Part of a small language model's weights.
Architecture: rotary positions, no biases in attention or MLP.
Training: a variant of SOAP for these matrices, 107M tokens, 3693 steps.
Each number is 500 + 25 x the weight over its row's rms, rounded and kept within 0 to 999. Layers, rows and columns count from 0. Numbers have three digits each. The size before them is the row's rms in percent of the matrix's.

# layer 6 MLP up, 256x256, rms 0.159, rows 33-104, columns 64-127
088:473533469474462511504523504517463491518511498465511518492504511502521496479514500492518529473503478447489490461499501523493450486477543497527509499510470512542491496448499488478496509511524482
104:536499459509510517503511512519481512455493481471483472494525500507474488502479486513503465522514464514488516518484482503525503482496493537467524537525526460520506481479470542495485524508499498
119:473482493490497469517492474496505517453497536504501495507501517488484446515483479537504474487504517504505475527489454506509487503504515500457540509493482504501484475503476449515514462523507458
094:535470497472488502509506518520481493475509539516505552485482503513492442507472506539509464518510535493439484527526505534492519507482461473472495483499486468476473508518571515531500521530493527
109:529458505503487516513494492508537477538523586486520482527473531489531478524469485460481457518518505457546473459506525490493517492538516536496514517512491502503493509489527507513493468514521564
099:503513487510512509561520502504476513506445468493508452486496537482481495524485504538492530502535503475506502467495509474510512506452522443508451480484534508529498528488537485486456491478458469
095:505497548480505501455494485476430511500483498479513526481508482501499537524493503477493474511483465505517494486484507513509482471456496454575511501520459513489442474545515508474514479504478477
099:495525485520477485525484499490529517519480485476457480546529535527474529466516509515497516532493544507473508533499505489483480551474506507477500586503497488466521494523505531499511496498447478
100:557506522490520470488499470489525488483492523460464533513503522510530483505528474549484503519519522536476537522498491493522495479470511497507443501514496439520517504521485533500522484487548473
101:544489516501527534508492504505513473479490510473495489500466473463521445494509516502537494533522471550493489486467485516472516485510485524511524502491512518504519477464461476570516512500487492
106:513477510470560499519530520497497506524510495429503530490481498460510507499496490524494520488479508474497481500490528522463512547522506490498539501529513508490530453467486482488459501500502481
109:509477490468467511519517498514518518530525511518474500463507493520545538493501472485512509501499510486503547488500510528497542501522501487506488492519508518489498490567451499453521467495506450
100:474469470513537561498511525491493508481507484530493495509442499500558518525519493505519491503427521498499447479465458465521480493483501517485487485474482459500510525475466484530549512511505513
104:526429503454484465501518540483503495506534538491506463527488531497494459505504477490542499512511490457453503535479496519498499467506499492509499493500512511511470495491480533507515492448479512
103:457496476502483476495465500492481471523469499499533473554515499506516496527478499501471512539492514525491521476535491513447500538516529509521520480536471538472533494525523549508539470470508491
106:523475495503523506536524478509502480505513485479546498510515503487484519472492538500486513489520496512447505525522478512459551480496546502497530500507514530447559514492500518506549533452551481
091:470508523558501509474538517548532536545490506493522472514483515504474486505530515471522493497522459471522536514483479491491466533534486452492549509516492493433500466535490501509482473488499499
103:496493510461506513521529528542479496524494496497503486479514497478536471495533467536523531480499500467448491481510534450530506499477506481464507506458477507504491490541515477511478452512483510
092:528461532525470482468470532449487503490511480499518494468476472497501493470545519475478502473499516504503543476499491481477440516532510490510493488487490503528481532544501487527486540486480497
097:534537515543480493475500488481486529489471519501474475517510511500479507520488496506492555498503480481497512513511507484541513439485505500458479533512496478513474452526429492507441510487465511
093:497467506520514499496498526485520542514533498514431487531506523483578471509460494503528511475521443498470538516497457530510497476494497487469515498485484519526547533547484496503458503481490480
095:512480471457516507496511489510532522499485536519504499449479474491485506546482506490478507499484506489527507501545529494511521498515497493503467516492484520503501551539521518456557516530519538
099:510495504485507503465469501473481537503496468502517485485520482529537527483510484488492489464480468490530494497526517538483478492513550499528541495482460510575503490502496525487513467543535512
101:522520493476505495499469485498558473503469541483507505511475523456499522536505576478494478510490504514508464471553511480488484479484492485480508479548476498496458481512484481483446514468504531
100:476471470523495499507494506502462504517498505461489499547564493506510432493515485475516518482534525489507513475450549480512507503497549493530558553483534508524508500517506525514543491517458496
099:520495505471486467525528475603491478463495475505490483508539453486492499513517494462472509492506511467483491495538472499515470522508533493524524508502481469521498484481494522449495524516523529
095:499451500494494501471554499533495510510542507488493509486514503514542456508499472508497496473521539472455527502504508514443462447485511498472475489514486470496481514498480502554520487471541505
083:509477498490489513497484515506481493486471482464498510511474472528458485535504485526511557473508505488483490504528534496538478478491489499482477546501466473511504512532496505494494471540478533
104:508484562508516452479541489484503471503451475498449500484523494474491467441502485499496492537474526460534481535494535503475483498497478535496531518510479549484505515508535499465466488504484484
101:508450493532483502454537513538460478505541528504526480499503486498519450544496490554475514539455507514504504485487525512511505514490470503488489484423495451492514495513513492567492484462519476
097:479509536481504475507494538488511506541511548468491495540457499516499494479519469458482479504485485510565488512505528530462494430503503529512482508534490491473521508493493498451470493531472462
098:525508479503487484524514484511551541510489467489490486551485512505458452505481518519493481517544494486489539468497576513482478466462489477522465457492519506516472517500512477465507544504513450
105:457504554561505499471487501532539532501480496481476481505517507465520485479533462498506465532477539520507464473551490489559504515484550529509501476479506472465493497500531486457505521492469494
095:507523508503494510486467482520515506494548479472482474467507522494491493479507449484498502493519554505468508557475534476517470490500483452499509506530504464482538495500559457485504502559491545
098:543456515491497480487501445492478487489496500484524536507495506467544485513495445510451505477505499510440469524527535547495433502493494500548514489441528511478522494460513511478510469470500508
106:479506536513531503500524495498472532513527478462445537495504509484513487509570505495491520487529507524509519463472484518498514540518515518489495481468518546533486505510502503516470478499499472
086:518549529491514542504470483468523507541478494500543540550527444485483478501506491496484533516458458452466539517477467455515485466485511507526475513490475520496492497481513532445491505496513495
097:539522534507518501512489489494474470498476530507528495507513472487494475459466512511486529535514522464502507516527468482456499491510495473492528460484487545451514513532501495530494476509437487
101:528493501513502488481533484494501461462508519482526512483489479501457515516480524511522532504507478512496532504459444473488542469535461481511498475494481530490509528508546441476485479467506526
101:499514508521487519508500459493478507476491500502491536534562518455490531501491519496543495556501486517492493547544474510524511435502502496524530497511462493470465513532521447488509493497553461
094:493497488517499514525514497526454477494512480519517500518481501513434463501513510493564513512528502516494541504525477506533473460486505483496495486511514475504494522470546495494514530469468530
105:491485492525527473499481508502529524548443521513458553460476504513510494539511527518450509502513495531483516545521504480477472515511483523456537496465526476477502497528536487516497464458524524
100:495502471460532498518498465500485505460468526488461522516559479529473521532526462516520503533501543470513547496464498516463515464502541509450531526457498530511519508514491597503489488556515497
098:555531501533470550472519468492528514443461493492494502509475468537517495423494493506518430513461500454498536498540453513500529508513513539518514481516469493504504496480500470477546498506497530
098:477478484465516477489527514527525529512493491473469502511515500472501507481488507494492502508486514499469479512507506512488468519521520457493466475531491455486433543503458476467532479516528470
099:505529530487516517481513519482523487502493500511484532554443462522526509508503460494526458473553547484460505517489473515503499530448489509551485528486532502481513549499499447495531493546487490
101:501508474532514507506492465481500503510508515503506474538519506449511481494491481517491474539527514495485496466547495478459453481505496505558504474517540495432456452484505513540512501508524497
101:532523482496559493511486522487477482503543480521452496480520504467513518475453494446472477480505504487498485537490546526486505446540567450465505542513496494475496470519511511549491500519493512
103:499510505519515499519470505509478491524512502473488501508520482501476510564542544481524454511491512440537476508500520498515496463550465515465484537485490491476504525508525490517463503487489514
108:492501519512466492505513492495476465485469507470545504550472451461493518537541500493508453457509483472476515509518506504539498508485503486504548479477504513494498500503527431480474522524505524
098:492524490513542524539511516476477502498516487519536463494526502490514514450499499508515471497500494526514520507520462467446522482519524494454463518495489473506547465460457499513490460505466493
097:482497489524437472498506501457511479495512488521514506516429470469520479497486485511494554469506489502486517513513531451513500521523530501509499497510526494485546521515505496574488526485492496
104:499538486496487485488503507521464486517481473494510488522480514512497482541477517486470513492488517497480478473474501517491496503528433504536450487510512520499477453477515499470567510493503537
090:483504473523499487498501489511550494459468488492497508483469518517531549493522504487416483499515486457494485526503489492501479494471446552540523484491513492492512533503520535460447501491495458
106:483503445510478533486458512465506554532474489541514520494518473547463496469512536481518496506498491463517549497512466527560484557483496457537524510496495486489497490468523489509537480491515545
100:462518483504537522515489502505526505474537510512509482513510500567479477470492476527505478523450476493558518555518506511540515491487547482471491528511529482512507492502432448509507541483470493
108:477527489492465507503504512499551481472444546529512512506522482446509445491534497503532526532461509510523501521510448480491532493501489523504512466518497463453456514479506522471491500510501478
086:516498509464551492505500563499462492512506529490568524487509499501495470479498549480518503544476532499544504495485523532468509519518471496498497510498493501484515475524507519502515475457514514
090:525470495502474446521485500509510503521528531488517538524501471463526479490474470560533491477481542509490456493500503487486480497517467434483489479490524503539483509486492500549512534541541515
098:514470527510504464493475525480510464486524511512472489477549524501517489512485494529484508522489485498522475545499515479475466518477513500501529478495494500521512446526505475504456506519441498
110:495519536479531525513498480498481537508477457507490468502484451518510483526446501497488483482495477467466447537503494490524500502505517474496476498541519523483498477492508490517481499524463504
097:472515506494524501461549474481525479493540471458451517515541528477505511465475519514516493525507479518478520489488516508488530506509542455507517541483497493501527500503473509489483480496439473
105:438489511531502467477504497484503513511449504496446540463495484441506453507498469479526491516512466449516479485474482490493536495495528484532482451513493477477522462491492492487529522518529520
103:531485518496484478545505470472537460492527552490512472532504504487538509504515488542485516471488510486503490482480494509485489475506477541527511517532457457529511475475542494497469462505502498
097:513479469508549486488543506483520501472467497494513514507509487476493539520539508456505506496484464490501477486491494504496508495532550473471498508498477505474524482513493477481509522460471484
086:490476543494549503551489522491467527531482493455553494483483490490495510503487540521476536524486542506518503446496502508496480494487509442531506515486425513482499509499485512509534475460480515
087:473492496501492458533478514497498490510511518565531498492468511483497505458511494536483524507510532497515458503444516496509503513504490521465484485540496482474566488532528510512548472485560516
086:478478528485490507525534505492459497466468499503557511536481500457513541499562497524501521473519577525528525498510474484509514521503486531494519511443496501493474502493498510478551461493482474
102:513513500472502475479455488465502446495470522504502505487514442519473524485504508478519447500486476514458475512475493517506511468485478512527480486504443511441508487498495485505505518479475463
114:485520468538480488470499480437503514519531553511509523501496464482481528485467497503497486506558494530433446437527512534508512496511476555501535527495505512438532480512513527495482526493532529
102:518493492501474519516515490555500490537513499493525498530515476477521496495494502509501525527491488511493526505502508476499469531450471498513484505515459477468504511445465524512488472484521510
096:490517520493472540537471498528493451459481471513486539536460533498472487471511547497497488485506500514521500509464511507486515509489522506541495532486535476496499483507479525513529466484503504
# layer 6 MLP down (transposed), 256x256, rms 0.15, rows 33-103, columns 64-127
090:495515473497465509519515478483523473504496482493534472527480563530482499501525499527468490540527492504511454501518519516480488479530510471518512491460550507536536508481447471491436520515529490
102:463494498485494527508491471530442459493479505509524494488504492505522510502497476501486514497536486518476506544494483508499488520507497462479483477525518487502512509476547501528499527491460522
103:432463482474498471490505494457515480498482485503485488551537498520483498495490531531492519509467516510477503532471492475487446503493524515513479523499527491515520483475490471482474516533513458
101:476496494493497537484518511537510562484532461490507546476503470495551459475502499496486494475485523535489457490514502464479509482477511484483505549458510454510524489529528495487495483488489446
104:511516540510526483523489530542509522516486500494502459478521449508497513488498516509498494502462507531521531492446500494516492566471454481475497503547473522468452500509519540517562502524515505
102:527483471519482514555503460525495490506506556525495473508481519479475497508488471518478440496539519535526522469455497502513514476480510502523534473489536508521498508495536505469508467526478502
097:483470485527487492499479519564473488486512516475493494453501455510489518495506495508462490538454489544538444460511540554507516468493467530489476500459477488498502478508493498541480503474519440
102:524499479439507544494527543476496538498515433467514502492445483477479492511531508465466510481478515506509500480543519521460491495469484514499498548477506479491468488544494501475504503500492486
096:506530472520505480518486455490528498467493472517488474525515490528458521469519543489507524546515487490475508482491525526521464504515483533512517527489579456513526522473503504479513529496495494
103:517507506493498495556546506502492494462491464516509485512488494536530514512467507492514521476489506516513502509516504493482488524441507459466506531503473519460494449483534480505523510551491433
098:539493531497559493524521475487499540493520518523506493524505501476499451506508511560509493482515504501460460496523496554516495524536531519491501498484475475509479505508481465511492491484551439
106:541505535526490473509517499487482490508494466467528484498516476518493480491505484424482517485493496510488485531492502493494460518509483513481507479522512466520522528489493544497510502488513483
102:532523426485451512527483520534464504497477480513511500483472530512530528504470511530531495488493517493521472506484470491501452536512518461499468471533457535522483514476479506500507461517486485
105:485526523503543504499517561502529526468487516509479510533552494486481481466516532491513475534465474474497514475516517491463491506484527503498482496533533435521487521530471533470500521468457518
100:509496450502520425533518453527544553509519520494522507502520455519496461506520482550476509569455488504494466454504487496505497518473475486531519519485460506486461506479472466488513497503521501
105:490465497450443483524546424498506491491481543486538477528462495473459489503491508469502521531526490496496486465504479487507502495513501520516523484493529508463480524503504565495524491455527481
094:527481501495541516504516522523479496519522510505529440488499559480523494458540459526508526526496492475498504527494534483488520509500510483498471476508486469551515508540477492519500537496496484
098:517502476475517492534504518482516545486542531508513536463472445520483467516529484583514509489504471488529517481469462478527497510497496490477473527550484532486468497523502510478505527456510501
097:583508534521518524511502515490466466487477538492490508491478491483495512511477486495496495496486470503548504494539506532528521468530486494530505493505472470521538500485527502507518512477496504
105:460522484501504494499533527512481482528489519491528471502499534484523531498500515514495498492504496513484546507473516575481498493552513498501471490510483525518477483443508517492501485502431474
097:510506509484477530520512512461520493510535487501492557529486521520496481535487490480493502526429516495520471479472470469503509495476512524516475525516454507456518534554482503462465493492512512
099:511468435501499530518507514471553501510524477492472541473531480495461526497527467462459498499562496520485504479529518421524497518472522477466515511491534512553504473503518483513468499523540535
103:503479490544473518503552526528489490498460543499506506479527500523467519472519485506530469519523460516489512468463522486515495566519496519503534428517470458546490489469545501524494529476474508
097:471481499483506487516452503484525495517522518506512499469501521466449574525486459491496499510501476530464479506534476457474539508532490492473488455471509482490470476511491523465480460513492487
101:546505509465531505517539500469497509495466479529507511491525474506528493485524471495531536530480511491506514516501471482512519510497493481527464525544474473487490511556473502494530494558511468
102:469478523525501518513506476485522526481520482500480512474507519520519518510502489469510482497496509520564514500472487475518502530520524488499525536496482533494497481510569512478520465500515517
097:515483466492507545474496497467525562476491507537513524477486539515487473506492497498503524495529517559519496517503481532515476505506480501486499460485496479527505514516494533498519521502484534
094:554488526496495501487500489474499536523479467512511487493485482488518472504458436488504520514563544483527518479518502511511478506510469461528529504504478490469525502457530494554507460479493529
104:490524515484488501492526515490469492470500518526531468455538492474503524512470517500485475507481505520478503520510521496496505487494523547528521469447469498491501520499531460500476496532477506
102:541501501553525521462530510540453493495473493495488513542482463461484530521530542560483516500523470465471464483497559489454478480509499521427496506503466500537466494528481488500566508528471526
097:517499513520531505463501498483515435483476475485504479488488543478488516480493475495533484511532491538535545503494484486520480517498584508501467438497488500542439469515516503482457524517489521
098:476523535467467479539481479466495455509561519501523459503474529507452510471530493469497476485536498504505462486463535510489486499520488522507495516508491492528513543517480525464491512494486526
106:507496486493482493491487520486465503516482523516509529501476484472496507489541505504514493519476544519538514498527531487473489522489483515507496524535465481480469480497503431472493560492512538
103:545504491490497509517478517536475515485509496536498512486530504478502566462502515496516499499508485521509466510476501507512488495529454477466484497500523530501505499467525505518492493553505506
101:489529515519496505469509512497519479497508502538550523544478470490542496487477496471519509499509479541535519479524448459525552519462539513552476537526490505510558530482472551561491489504475502
103:496462503468467461508521521482507494489493509433485504486492482472538510505441454475528526484519515507515483540475462498504508472515524495532481526560479532555504486505500471455499514526547480
091:511479543493526483467496441496528521505514470546478527513514504488517508505519493451535483473489460467525507504516488500458459546519522536529456509447506508485490483518464491516484496506581542
096:493570555453424503507510472504509502541519495492489466437465541485506512508476471506499521505524486499508469503519538499516474491510493467505501490484475534512469531447504507501540484496514471
099:476511491511480488508510492508468521546522525497501464478475487489517517474484504473514464487497483481506503496442496518499535493517513486441527468504480526508530532488507512492485512459566482
099:481532452506527543475557490473445518493494490499470496533499489501470481518482555501470476498546507515485505499518480494526538442476487521504470463455477492502496516537520532494541483520538481
097:544465496533478499523497525527501556528552492538520485505501467483501504463489478507501556511503510521508498483533466507532472471471494512494469493492518465558521515486515526548490538535478501
099:493508505517495525475483502491497469492515519528500543507485527444530446533493494504429507519487554488493512528507500482496496521484515549506509521461521502473448519503534514486495509481524478
100:509528540508495480508480513512497502465524525499496484506481496484486487512573520495497499534488518530474500469528515535514489518521462480540510472528467487491477504512505491521496468526511528
101:465508511523506505517528543524504475501499490527512491487476499507511540519494482432503548516484514481480495453533470491480469483498521521508520511498459525511454528529491538510520499499554489
097:492481496484472484480495445487511514517510530479486492491472482502489486482501508490511479511490516463489537502494531483465502506463502528482470508527484517579531501506537518528501485495528488
100:512464480486513461516514503488531555519472441522512490503488492474483498510517460489505525547504463499508502450472487480438535484452467507491525473445477477556473537508482498538516518464495512
101:506481480478525477476499491508480510507498558576516499478519479507491525477500524508491536496463519486488484480555522490475481520505469481469498551517510489481483518467498534503545510500475470
097:498506526490511538500415488517511521505522524492487511545445488521482486510569493458475460503502496494499515519530487493540481471539494466532479509481479504495509487484525476512447509441493506
103:459482470531485503498530535515505473535464481532519486516520497469507496476549466503520495513474499510527476561463469488520534441502505483481451521514498513463492451534508515519506518523468544
104:490512529538526471505523461480494502527463530482467543505488485495494514477498509485540543486511493511511467528507490523500504475497449476546470513510514493495513503514470513482528471516492505
094:541481501510476495496461510497485534524507494493471510487500512499496529464508507501542507517516540504524492492582455504503497515500500498464490524489460475520510533502506511522492534517503529
099:455496517519519486475480508539498484468492498479487482521514483496505527472483485555522533454466505528486455469517478521468495538482574472522507480516526518524519494483481469479515474527462444
101:478490467509498504484507516513510483509500457501477516538484518463483531515466485544467524505501474505509471471481500476507482457458501460463545499501544493443471475542487452482472483492502480
097:493495429493481479493455502509521528519492531464467514516474486436530510497509478503532522465477477511501471467499487480510526479495479505537462501453481507482489511503480526482496534506508521
099:507534489529547499503580502480525500516494499523498462531493526460506566461486519519505541511464500484484523519463506520522484499502503535484500468516500457541529485500478430508466506494538507
103:505488501540518483538513463513452461503513522531482487523526548543522426501512504522528508506501494496490514545559522504508511515524497496525525523507512479494517545501498527483551517503500470
104:485497513478469443487464548483494538504491539506513532511478456516491474500492450476504489495489482505568489457503516522497498497536495532507489511532461553503511518511501535438531541512552504
090:495568515467530488497463528507499525494465488477463531487452469477487460518495552456507490515473465524469507504479527501468548483480464507507500456531477521504492550511500520516539524489493508
102:492538471509501520481494501546508499485485481484507518515470521473485523487491506528467466482461495527506494488478475532476537478500485472476493486510495511500468508491487479516492500512538532
100:493489536488527469505516471494517473508511463504481484516514525470510503540507515487503479489511472515498530518509463533466487508494495487469500523522484478489502493435509480484482526524520480
099:531489500495510518528490479484480508436517490469480481518476518514540460526516484544476472470551489476531536483524498492543540488510507510520516519470499508514503470491500506504494513544521483
097:510532491490550495538485460449511508550461532474520529495515498467469463493483487531483490502501508512494491508519537492520506530517506483544487474506521485477528506476484489493508499488507494
102:529491492510517454470527525425512535490495517496512541497508503513533488533466502509436465525471498546460539501488513530530455484531508520483516509470535499502493532494509509449494502511535463
100:513476502512496516479483524514502517503483493466518520495489530505510499487476507496507449529473525465501483514453535509502456501505476522506491518462479454523517512451511486509479506513500484
102:482497532504524489542484481530525481533478503524507529501533480537497498501526484475508473530502510474490495518487520493480525530521469532512511559494524485487529516507496542505511535466471470
095:491521534528542468511477519497475511489539487513456458483489539498469457495505510493541489457527533479494441502528503522497520490502505457503502510464480488495533462530505520503486486500513529
092:500484519502504486513545472533492524522452506527494532481525499485536526487463489454509536493472487472494474480527524504479508499498494473529548516469534476442501522481505547502460495491491521
106:525515471515518505510502474482534489512528507495492531507469490490496485483481465507500486542510498486453539495541474469475480489469473465476493521520488469490477518497482557461503456476501544
099:525513535519463523489506470483468485505485468499535506535480473492507514533485465544491492488462442471530498548410516495531512494485510506467523467460472460506494503514498493474491496502491526
103:525476476458505518502500500427477479517515515495508497487456550481491442508551528527513489511490514482456512515513495503499505472504484546514495474510469486464512514472468514493465527507457498
107:523489521466500457526452500505470538467504462495506516521533496452462474486540498481516476509539536509524529507548508515481503482491508535486504498466508501557499508483499482505469506523538545
# layer 6 MLP gate, 256x256, rms 0.158, rows 34-104, columns 64-127
103:486567535522472465501490485492482540533532483503487524566544516518506535503495494501528479545453510471502455474474478522485488474553474474495518452450506500475482506524517485480504545501516501
105:534518513469517558491479515531527490538541448509506496545505474511461523487546488500453512502498518486555509514516530493498511526522456499499491512485517515507522519499502537491487531511513533
096:533528497495495495490473469504487493545503539541487472502520494537532520499523530474495529467524546493514460513504474520435514573467525514481522519506477468491516551546501503522500502546493491
107:557527543505459512507468488503494484527553502480491479496524520514544510502530492485508467492509499505498478512533463488479499500473525500512567516461500523488505506498522501516492472481495560
102:516509484456522554494514515485563455514469477500489495510578461458542483483508461490475491489516519479475515481494507511488508473549464499505489524510511509499529509509486519500504514507510517
093:511536538507441523492503485511541507471539484503465475475505522533483514443508487534487511477498512498516481516493496530498503486503500548472518531542510502537522514487493484517458499485515440
099:507477519506457504483530501489491481492490488479486489493518507524486485522527477509457485484530510465519502549495487487522515563473451529524479479478460488511494490521497478491478506509450468
100:514541487541505538475497511484531525481500533536486504514435499511481520471471509500586487491468460518541490496536494478519502527540485509487471482505504539450554511503482513456505464502514481
108:514468506462493517477482515512466492498492503482492477501504477481512503505526473488470496481480547514524514510528437531469495532510498464500524548463527533464500508531438502494536535492503488
097:514485524525532483495518500494469542527477488499458507454460555483486499494492488548479473527462467513533514485516482496470539519563513493482520457495491500485544497488493500500493506468507421
112:457486518516472525488494480538509542476495523511537493497545461462500473493502498482493490534469492506548464527504434522509480473517476526504507504498500511484508483453493512505512476472521502
102:506540592530488489477463490514461515508534492439486494521487485456481505525535504540478466488467501535486485490479532463514526495495467518522542475499484499507518486515496537517472503496526494
108:521581462474530461513487515493498445511502510497523468518500477480494486522504519475538480491462513516524529506489559514518520483439502519509512468509494494520545515484499465456507480529471547
112:533480528526518504463496548475519456502486488451523482525489501498521488478501455487504521543516530531512530485529484511496543525524520523481468507516495552480581461492497509502521528523528511
106:494479489476534452501464492549507521477477523489533513507505488520476523502521523498511536456494474470492518528511464526474488496518532513532532474461519518455525472523491500512571487492494514
092:533509501497484503471502517484505504539489568513458488471463502496527501473460445455499502486495506520459492526513475454496484476516509490470444488484490488522508523530466455503504528501502522
102:517492549479514498524511466542483533463528498505488497523488547498462536446537481491503493506517551448505495484474484472480478512425505503487500479487495507498490473498499529502451495496516493
089:513456543526485516488475508458471514486507503514551470534473468501478497491505504481468505504503485541480535478447477503520501492528480485528515503520497482494471508537491514564496526481483455
097:505502507524506519455535524497532483487478524508496500542524522540486514469483471504503518476496486514525490456519491512446485489511524495501529498540502477507508466417526530499495546479488499
090:503492548485501541496498523479512563480504499451449517494475517465516510471477507522472489493492445476514503488512494494490490490491474515493535502531504517532509506531499495468472544495537522
091:498497459501523534475516501529518525490485505516480500488525485500452518507525499496515533500525475478501497574525529517484527486511521480495483484457512554565470508489512520480517507491513497
098:532498459502501513524544510501501504468482496459499491505482506467453507496539542501522494500501495544527542503502487495562493471467452475520479524526525519504463496509464494502495553484474500
098:519480491522456493474510497537492494510505486494508537505487524514498501484498528495479527484515452464493510531492462505486528460458518526501527481487507460511501527470510536536451528504472501
099:522483508473476496491471488519482498516500445497506429509482549483496521510524495474492503478517508511492485500541535502503525453504493461493461525468478476506534502508489489512489492489457492
097:487485496517489487579532487507490473478511537482483505503483454494494508537508459490534459450500466453483527476488493498495480490512544481494509540489525489519524486474506509527492493505516444
096:437452489508481473508476459510505471509469513513467503546484505487470483475499512451528473462509476456560495492504479501500549490436529438515497516456479498505489513494532489521472483489478474
090:498526474557507497477502478489487505482525523528514464484522544524476498469498552501486477481441472479502544523475415491465554523496509493468497408475467513483480497504445488499549479508504484
102:520480535468487547484526501491483536500477457498515479496512458506498536470474480518516540541516535515506483501531506475481471505530523464500448514529488524480547467462532458495515530532466509
104:469485466525493536530523510502505501499498506527530446506453495473520513539514509516487504490514456494484499542493488550483513482541507501510441486549507508501469486542520471489514566514499495
095:515507507482497533521533505477475477509468514486435526491520476492485491504521509490465495530430475449479505487484492494448495519507489494473539444517512507509486516523513471510524521511482496
102:527496514513512508492501467448559504464501497501486450509471523516497488501527502500476527417499526509454472513538503449497513457505534515503485537515514497509468491552486502485504486533485499
105:493459503557534480491467495521500506488462436465475523508506476474543507460528516493499476563445490466558468475523446517504479518472516524502482498505506479494522497494511454471474500490465505
091:473508511481486501495456471488499518515477466523459495489532527506463493467464488501493500482538515532483493544494524468508506456509456463494533490514483483489530471526501494461473523539496538
099:535490501509491514498515492487496504508540473483483482507554493444504544472563489491475488460514468498466508528492555540511551448488477522516510494531491499518507518490566489512435508529511535
106:488489504548587497482534466493488470537529490487475516509505486508488500510521482509532537486515495510529441516469490519525506487549485513492497481535511552504529502496470491469502501502491460
092:444515547475491513459544507521499544444472524520483505512511520501506504513492475502484478472478486554496464504520508532506537508485535488483566508487472488521527503480487478525466482557493518
095:493502508514468463498535499483489499496481515486509525497505533539459524532547533538524532507485513479504506475489459493504494479441517486528527505493525549513535495486472557508496465488505505
106:530522511498549556453509529508489535508536485512483495492494507502508494528491523519526510525493471483529476518501507498512548506491484486499485478511490532483537454459501469491512506564529503
097:507498540475508452500529511466495499494501499519547516534537487475541466487492523511445513468487480430476487487444482474491483490519513488483495494526525494464504523476479546505488504499507465
098:517539526485493495497491502508490505526491529453501541543513473520513512562495505490494539456525492459481496487498505531481531485489538560495513501519530485454486493502507471506437507487492546
103:505525462479498532484528497531530522481456474514482520503465524455487513481499479484474502439483483481560487505518503526537499492505532464470477511519505503472511517504500497497470498557490555
093:538500480487474551478496503503466503529501484480528513518512487511471486492507504539503537468507450496549491521501507514493497531527494524465471511504506483513487495483510478524512479508467452
100:517455569480476479465488491479487502483467502490563495528498479476498461503489463496465549492484518507481473460541387476536523469472484500524546480519503526492473491551480515489488507485509513
099:520534507521501488459456508485504464489491523494502456485505477512512471469504483488497489507505491503538541494513451511525525492541459517531530523467518524502528464525498518528488522519476563
096:487516426562478466517487493472468485481517472494510490470562520462501475524508514502473490495488505496506507500541521511501508460560531490476497468512511496455499489508500546520454518504494521
104:518469506516505493520504487441489482525495510476526481485494517498515466471473508526484472519535539442487490474504501496478506450511477497528555482508517501503505483477500476526506516527492520
096:496472496513480467500530501496505520496481529482482506498476511541499504529505522525522521495517482516488498524522510524518486485492462536488485477436522505531536531496466490466539492538504526
105:489510476537534525526574470503490494500517481503457507469493501461574500534499484480462473476514481486483521496502500478543509507509493513449521460484476502474488513524474485431504539487517546
105:544501517482519522499486462514476477510469520472486516511541445474511500494536494472495477491488487497488487496528503466548504496510438516490503496493518480509474490460510480456456530497554495
096:524501485510522527486473502504507469511486477530488521504500453487516487516521470534513506520520496499527497495472501553507542505508474522515550501440533494516460519494507485499479472493498435
099:492505525496515505496504495515525451489481513467526447516501485534526493482505528469470466482524528526500482487479519478460516523477477486477548522458521505523509524501516483484500494483511565
098:504513503533525520542493467507498506543478500504518527535497543464488485533550531549468467487533481509492495518507465468547536511499516525471510476476477510511480475473517491486504517511550522
091:452496486479508506508499482527448478532534495482518529460558473487503434512493506486561514466484500511514499491509552498537511484490502477459479497522492488503487450518533461538533467506530508
101:503493472488444495541469475483489500448508461501515499484509542472506472476500480530511541494516468478486505490524528499507535479485514538537521508494579517521512482481495493538519563461488479
099:517485519523489506524451502520530506504526515529528485510544546488500533479533485524485548474538495475526483513506504492513509474545521523464485511494504500480500581491497508467503516485526499
102:498491487528533504482521473530508516484492491503517485511500526573498511473454440486482487505477509463480432498495500492493490502543478492505529528518525526492501468520531469440507478520539455
090:522493496482461486482494527501528489475524489447522506476531530515493471511498488483531474423506477520526470522490492506524491533498494465488503532484463499512527494499474529480524491481484540
094:527502465502478476506438493516501460496469502490488540512502455442491479524488494511558513395497559487506466532493512467484455461502480470495478489475502509553488508445486485444512473509496530
103:500468487502491521533512490513525501475553481517543501494463476501502513525480523485482520500504478468504541457483501495538507546491487546484504473500533516438558486501522493507471496452498485
110:476482519497450491506482506525555536487508476457452501481458476523550521493511511492469500476515456502506466515515473460475472493478502495504476487517482493464502534534488518499476475442496526
104:504513510477499518520484502521479479528490509518490492492472478482474461517512443544466514537516463502506484511532472514510526549500486532497484506558518492494513481483539504514484505483507514
103:486444522519471521525468470503498508496534534496523493510459519520489523520492519537524542523528521501481498458509508518480465475484488505528485496466515544511507486503472508529459498500479540
098:504510514487529492497514489502501498508502501478534454509514521506474525509477492466524551446453529505514487494493513519482444503512504510479504509542472486521482486562498517492484483527524534
102:495523527499522469456494486512443531529508487432489452490487476520523505452566463453524488492538510508505549510491458496537468490473513477525505545489491501500509530490495518514499471490533542
091:504521473522497512454477474496528459498516450515464521526501504492473509490490492519526511470518450509515478573480491516492506480510499525482505499501516484531481501544487510500466465523504475
083:478494499498524463523502485501464499490495511521507485484485517524477487482507460501509480518485476498531476498457538466485446500494472492501501480540505476533474502508574516510505485473533539
093:491484509481453537503514515519462502509489514502518443524506472517495450498537462517510533447477499472467488512486498479533514462480512482520448516534506471515506510510538527503485485549485499
098:504523507489482510505462506491464440512515502488480527508467464466501527477521510496485479472507466495507533510482479459517461517473476509557538447491510513500478475488487462482450542483484468
114:570516479508442464474494458449527502507535531478486528509517519498468502465501496508513483476524484515483506473508506520515514538498476530495481548466496468470502534504498516514494547525507503
102:549499483461523512496518522510495464492513510500473480435514487521506490480486502495513518526566533470499508505494524480483513471516484462526509522509515530453511488502523526489525484511485530
108:536502552493536521445530458492502505524504498492513486525483467520512475530549524502518487430503507448468465493512542487505490505515469559509500457510494516501511510525462507475478474521531497